From a checkpoint of a small transformer trained on Wikipedia.
Size: 22 layers, 4 heads of 64, MLP 896 tanh GELU, vocabulary 2451, 14.8M parameters.
Architecture: LayerNorm before each block, learned positions, biases, tied embeddings, normalized queries and keys.
Training: a variant of SOAP for these matrices, 345M tokens, 5541 steps.
Each number is 128 + 24 x the weight over its row's rms, rounded and kept within 0 to 255. Layers, rows and columns count from 0. The size above them is the row's rms in percent of the matrix's.

# layer 18 attention query, 256x224, rms 0.267, rows 60-63, columns 0-111
size [101  92  81  95]
[[179 147 122 135 128  88 147 102 152 133 132 154 156 189  83 151  79 107 106  80 131 148  88 116  66  81  92 115 146 159 111 131 137 152 138 133 173 132 100 103 118 121 144  86 127 135  94  92 147 152 101 136 156 169 182 127 111 119 143 104  85 120 110 173 115 115 158 171 173 137 118 125 125  94 107 123 116 149 122 138 131 106 135 163 131  95 132 132 160  87 112 105 149 136 169 127  82 129 123 105 127 114 125  57 123 138 118 120 143 154 129 178]
 [ 98 175  94 133 127 134 106 139 130  83 140 102 146 122 117 137  93 154 161 108 145 121 104 120 129 126 135 159 178 138  95 156 130 141 110 130 125 167  99 129 156 164 106 125 101 115 123  77  86 136 147 122 127 103 156 111 153 153 144 144 137 154 142 140 142 124 140 157 119 125 130 139 133 122 109 101 151 117 120 124 145 136 137 135 160 137 187 129 120 158 111 126 138  94 106  95 153 118 125 127 151  84 136 148 135 152 108 152 152 145 150  93]
 [160 133 180  95 107 155 109 164 182 111 147 122 116 153 131  96 111 158 141 113 126 137 165 126 129 143 149 114 148 132 121 105 169 125 148 106  93 127 142 108 116 117 158 119 131 116 133 136 160 151 108  96 131 161  77 147 119  98  92 119 139 156  71 126 128 123 139 100 166 110 134 211 168 141 150  98 108 109 173 121 143  81 131 154 114 142 155 139 148 155 124 127 146 113 153 126 103 142 103 115  79  95 165  98 123 118 132 122  98  99  69 138]
 [170 128 106 105 103 100 136 155  99 130 107 125 177 116 176  70 138 138 116 131 163 171 104 117 175 136 118 114 171 172 113 132 174 130  94  79 154 181 152 143 114 156 176 137 144 127 110 155 113 167 147 123 106  80 133 138 155 122 105 124 119 165 137 135 124 163  65  67 144 135 162 179  81 161 156 113 105 134 144 161 111  97 134 120 138 148 105 118 107 125 124 129 123 146 125 110 123 102 151 136 137 131  86 145 130 157 163  93 180 148 111 161]]
# layer 18 attention key, 256x224, rms 0.268, rows 60-63, columns 0-111
size [133 113 106 111]
[[160 167 110 141 164 113 139 113 137 126  83  96 126 153 140 131 124 166 119 100 143 146 135 157  92 117 140 155 144 144 168  90 132 149  98 120 158 130 171 114 105 146 123 120 172 116 117 125  97  82  96  89 124 168 160 143 113 134 120 133 135 149 109 146 160 141 130 159 146 107 118 129 137 123 150 152 139 150  91  78 121  93 119 168 115 157 140 114 112 149 136 120 140 110 192 122 140 139 132 117 163 153 169 106 170 128 138 122 154 146  88 102]
 [105  92 130 177 124 144 110 163  98 114 102 124 157 136 125 141  94 154 194 128 132 107 160 107 102 139 105 139 125 160 141 106 162 138 132 128 123 155 120 160 116 101 130 156 138 131 142 132  97 146 126 148 126 117 131  87 120 114 148 157 109 152 103 115 145 130 147 141 126  87 128 115 171 156 109 175 155 146  67  82 158 141 104  95 163 149 131 170 138 128  71 128 109 122 102 137 151 110 152 115 146 124 176 106 169 138 141 136 180 147 118 106]
 [161 137 159  71 148 167  91 140 152 125 129  89 144 104  58  87 131 117 106  68 151 157  78 105 121 100  96 134 128 147 125 121 138 160 103 145 109 150 113 141 149 147 170 119 102 100 128 147 115 111 106 154 156 127 129 113 110  87 143 128 138 117 125 136  99 143 114 108 120 110 150 178 142 112 170 110 124 141 160 141 147 130 125 100  97 155 152 149  96 130  98 141 124 105 139 128  98 138  67 126 131 122 114 113 128  72 144 156  85 130  85 138]
 [194 122 143 152 104  67 156  87 160  97 110 104 128 137 133 117 128 133 140 126 170 112 121 155 111 114 139 126 173 160 119 141 148 130  95 161 164 138 153 151 152 152 146 155 119 151  82 172 126 155  88 140 150  95 137 153 110 129 127  96 140 128 163 124 143 109 102 111 119 137 118 147 100 130 113 126 119 146 153 172 134 113 119 147 100 132  95 137  88 127 130 126 119 149 162 127 127 142 155 180 146 107 142 148  72 112 123 117 183 101  91 116]]
# layer 18 attention value, 256x224, rms 0.288, rows 0-10, columns 0-111
size [128 131 124 118 125 125 129 126 124 131 131]
[[ 72  94 104 137  94 147 126 116 116 117 144 128 114 144  98 118 106  93 151 107 145 128 109  92 147 126 114 167 147 152 121 120 158 163 117 158  61 104 115 119 120 143 130 148 126 146 135 148 135 170 123 102 162 123 111 175 147 100 128 152 147 171 122 138 176 111  57 139 128 144 149 152 144 134 141  71  72 119 138 115 136 130 142 135 129 118  92 127 109 174 127 148 105 173 158 191 106 140 138 138 158 153 137 136  93 138 114 123 141  78 118 148]
 [119 147 108 155 114  95 135 118 137 152 155 117 137 122 125 127 118 166 177 107 136 124 117 104 139 144 157  80 154 136 137 118 116  60 116 114 107 133 155 135 154 137  68 122 115 112 131  76 113 123 106 153 147 140 134 150  98  98  99 118 175 119 110 142 111 127  73 169 165 144 118 172  93 159 123 149 163 133 125 120 153 164 102  99 111 134 137 102 110 130 111 158 125 155  91 144 111 154 131 132  69 124 110 140 106  93 127 119 134 125  99  98]
 [123 133 129 145 130 103 137 134  91 129 137 144 159 156 125 117 122 123 130  88 111 109 145 128  96 157 148 105 160 125 174 116  94 134 149 130 127  96 139 172  97 137 127 152 130 128  93 136 149 140 126 131 159 106 119 145 139  88 138 121 109  90 138 120 151  96 176 131 101 146 145 176 116 149 104  79 142 114  93 138 134 168 122 134  67 128 136 160 143 105 171 101 117 118 136 112 145 147  79 130 157 136 103 135 145 125 153 160 119 118 120 130]
 [116 134 136 139 152 161 133 111 119  98 121 121 111 112 123 118 133 149  95 143 178 123 108 166 154 109 134 180 142  88 133 134  88 143 164 159 134 136 140 137 144 133 152 124 158  75 153 109 137 128 127 104 136 122 150 139 133 106 116 122 133 118 147 114 155 153 153 144 132 134 168 130  85 139 151 141 128 155  87 131 142 129 199 111 105 140  98 121 144 155 113 112 109  79 164 135  97 127 151 163 131 142 104  72 101 108 105 155 146 140 103 113]
 [ 90 130 127  90 156 172 100 110 170 157 116 129 131  92  77  91 162 144 141 123 169 176 156  96 135 126 137  77 156 162 124 137 121 137 137 132 149 142  92 110 144 149 124 120 135 146 131  91 128 120  88  89 130 161 131  94  86 141 133 144  97 136 138 118 139 139 136 117 113 123 128 114 125 175 155 101 142 101 114 148 140 142 101 144 149 122 139 135 151 129 131 125 109 129 118 101  84 184 103 152  75 139  97 122 162 156 105 130 106 152 134 143]
 [129 106 150 106  91 109 136 152 175 140 112 144 107  95 147 119 113 151 135 153 141 108  99  92  96 185 127 148 124 141 142 161 117 161 136 131 133  87  74 151 178 152 112 142 167 154 109 172 149  89 126 120  98 120 146 137 137 162 100 166 132 127  99 113 101  85 148 136  97 131  97 128  92 113 113 115 126 118  84 110 177 143 138 133 153 144 156 115  51 138 144 159 128 110 173 144 160 123 122 115 109 165  99 116 115 156 109 118 126 113  65 101]
 [105 147 153 142 118 148 144  99 120 123  86 139 159 101 143  93 138 116 122  97 128 161  90 119 122 131 153 193 153 100 162 103 121 127 163  91 141 155 154 139 153 114 144 135 126 133 136 104 164  96 175 120 137 106 118 112 132 125 112 127 121 149 137 175 117 119 156 121 112 111 137 140 133 107 121 126 162 141 202 131 129 136 119 120 121 161 122 119 122 153 115  95 101 169 135 156 120  95  98  86  95 150 105 136 133 156 121 187 127 144 144 130]
 [125 137 137 156 144  96 114 111 155 107 127  87 148 103 145 139 116 160 143  95 112 113 187 152 136 156 114 150 122  97 156 141 148 106 144 136 101 118 135  86  68  95 140 132 148 151 109 150 143 136  90  92 116 131 155 128 126  74  92 157 102 130 130 155 138 112 103 143 136 116 168 125 110 134 119 103 105 159  97 173 129 102 105 112 140 148 110 149 107 120 100 104 142 144 115 121  56 138 101  84 101 141  90 146 131 136 160  95  84 132 102 128]
 [136  87 160 116 144 172 159 160 112 140 131 117 130 102 162 137 162 131  99 125 139 129 146 177 133 139 137 134 103 134 146 143  81 120 103 109 123 126 138 123  95 136  88 115 147 137 161 160 146 138  83  98 140 132 130 186 115 130 134 177 144 114 128 165 102 135 137  94  99 136 134  92 105 137  96 112 144 101 162 117 115  89 132 140 122 123  52 143 116  85  99 145 149 116 125 111  98 153 159 116 129 122 132 130 145 139 112 122 144 132 140  67]
 [122 144 163  85 139 118 132 112 108 129  94 100 119 148 120 124  98 141 114 140 147 178  90  72 109 134 146  97 145 125 152 148 104 125 144  96 131 174 151 132 132 146 130 120 183 117 132 132 123 155 143 134 122 123 153 149 106  97 181 146 173 113 154 149  67 141 142 138 106 120 158 108 115 132 144 148 152 106 139 108 135 111 106 118 165 150  91 130 108  98 107 142 159 116 108 100  83 116  96 119 145 124 116 130 137 129 138  98 127 155 119 122]
 [118 159 106  91 110 112 112 157 114 105 134 129  95 142 115 154 144 114 145  83 149 106 122 129 169 114 132 123 110 153 155  88 111 120 138  76 155 150 112 113  77 114 153 136 125 155 125 107 132 133 123  90 159 112 127 136 100 132 123 133 145 148 124 186 141  96 126  83 118 124 145 113 100 162 114 110 124  84  87 105 161 174 159 125 130 114 120 106 138 134 152 144 135 124 121 138 157  67 121  99 129  83  89 156 103 120 174 110 158 196 140 148]]
# layer 18 attention output (transposed), 256x224, rms 0.241, rows 0-9, columns 0-111
size [128 131 128 123 126 126 131 127 129 132]
[[100 121  99 142 172 153 146 159  72 132 101 158  88 118 128 203 147 133 123  94 147 153 143 150 139 103 123 161 154 126 137 107 167 152 164 107 150  82 122  81 117 155 155 123 112 121 177 120 111 135 157 121 128 127 135 150  99 149 151 134 108 130 136  80  92 126 131 114 107 116 125 131  80 146 129 148 102 125 171 134 122 144 142 124 112 112 130 141 127 132 151  99 134 113 117 106 124 107 148 111 160 117 172 144 181 139 132  99  91 124 164  65]
 [129  88 112 145 143 146 160 140 127 164 133 159 166 184  79 156 132 160  86 104 113 163 103  80 111 147 113 164 151 157 125 168  58 149 163 154 174 123  85 133 116 125 125 115 153 127 168  94 118 121  93  98 155 115 121  93 119  76 149 140 128 124 123 127 119 116 125 123 131 142 128  94 113  97 121 126 155 147 121 111 127 114 153 153  81 112 135 141 110 153 138 138 131 110 125 143 106 153 171 127  82 106 105 155 118 145 124 140 105 131 113 118]
 [159 125 103 121 116 170 146 114 121 152 140 143 153 145 122 114 133 123 185  81 112 136  92 122 133 144 175 142 125 146  93 132 162 127 152 143 105 127 139 135 117 162 117 147 134 181 160 141 107 111 126 133 151 135 103 122 162  98  92 137 105 188 136 114 113 141 104 157 156 131  92 123 122 138 104 144 111 102 117  88 160 135 141 102 106 109 132 107 130 126 137  89 149 149 107 141 140 104  80 116 149  13 122 150 139 126 143 148 162 101 109 157]
 [134 125 110 123 126 116 108 134  80 123 130 111 144 131 168 158 139  96 163 109 106 165 120 117 152 109 115 106 124 150 129 157 146 110 122 106 100 136 134 156 143 153 154 118 124 126 160 163 137 176  95  76 130 152  95 176  97 153 152 113 101 114 149 119 127 101 152 120 131 129  95 144 141 107 120 103 155 165  80 121 123 119 110 123 126 115 106 119 112 109 114 154 147 135 118 118 145 106 142 183 149 177  96 147 126 101 178 120 126 136 121 123]
 [172 130 133 173 124  89 157 136 101 131 144 140 147 134 125 115 138  82 129 135 106 124 134 133  87 171 111 112 175 127 134 100 139 126  98 126 140 161 116 120 127 165 152 132 106 139 139 122 112 150 100 110  99 111 104 108 128 131 139  98 115 107 156 119 140  98 118 141 164 101 128 155 142 143 140 163 122 146 112 102 120 167 103 137 162 137 149  98 125 132 129 132 161 116 128 130 130 116  78 111 137 176 104 144 137 178 124  93 123 143 123 135]
 [110 116 150 140 123 130 115  89 152 166 136  97 137 138 110  83 132 146 112 116  90 172 148 151 116 136 137 176 127 134 126 130 123 148 136 156 118 155 129 125  80 121 141 142 107 108 123 177 162 128 126 135 159 113 180 108  63 153 158 100 123  85 110 111 151 135 112 123 151 166 154 122 143 140 160 115  92 136 140 117 159 137 139  96 124 137 111 151 131 120 153 122 141 163 101 126 126 146 169 122 124 169  91 100 165 153 116 133 152 109 107  85]
 [119 139  89 153 103 186 133 139 169 135 117 115 148 117 104 142 111 122 141 136 158  85 124 112 140 115 135  80 159 127 117 127 172 103 145 186 116 172 117 134 124 109 108 123 116 106 141 177  96 157 125 171 124 101 113  82 102 129 142 144 106 107 105 133 123  82 154 115 117 126  96 174  99 140 123 142 133 126  96 128 121 112 119 134  84 127 133 114 135 107 155 153  93 190 105 148  97 135 105 133 125 113 130 147 138 153 140  76 147 105 106 110]
 [155 186 138 118 158  94 142 132 160 159 106 110 151 140 141 103 123 120 107 126 148 117  91  88 145  94 135 145 181 113  92 135 117 156 103 149 103 140 112 108 103 155 162 138 148 189 151 100 125 141 119  79 151 147  88 186 169 132 123 162 127 105 105 104 121 142 159 134  81 161 154 105 107 146 124 140 101 101 143 132 129 138 129 162 114 144  98 159 107 134 124 128 128 164 105 129 143 113  88  75 142 175 136 128 176 155 134 140  94 146 112 141]
 [162 172  79 125 122 115 149 133 122 124  98 134 116 115 118 120 117 131 123 120 118 133 153 129  81  91 128 116 122 163 155 166 122 130  89  87 130 112 169 127 138 105 109 151 120 122 175 161 118  93 112 153  72 112 158 160 149 118 137 126 132 139 110 129 178 145 151  97 104 133 120 118 167  94 164 169 115 154 115 140 152 168 145 122 111 160 104 146 104 136 129 133 135 166 144 127  90 141  98 101 141 139 126 127  79  99 110 118  96 169 135 110]
 [168 123  96 134 176  59 167 180 142 140 136 160 105 122 135 159 177 125 119 146 129  85 110 143 129 131 120 111 154 118 134 111 124  98 122 130 103  98 104 169 117 110  98 115 108  86 113 179 115 147  73 183 120 102 138  85 101 123 113 136 143 143 126 186 137 123 125 105 107 152 146 141 110 134 151  96 144 127  96 166  94 143 155  97 119 168 131 141 173 140  91 140 129 129 123 153 137 151 125 154 129 160 131 145 135 161 102 128  89 138 116 202]]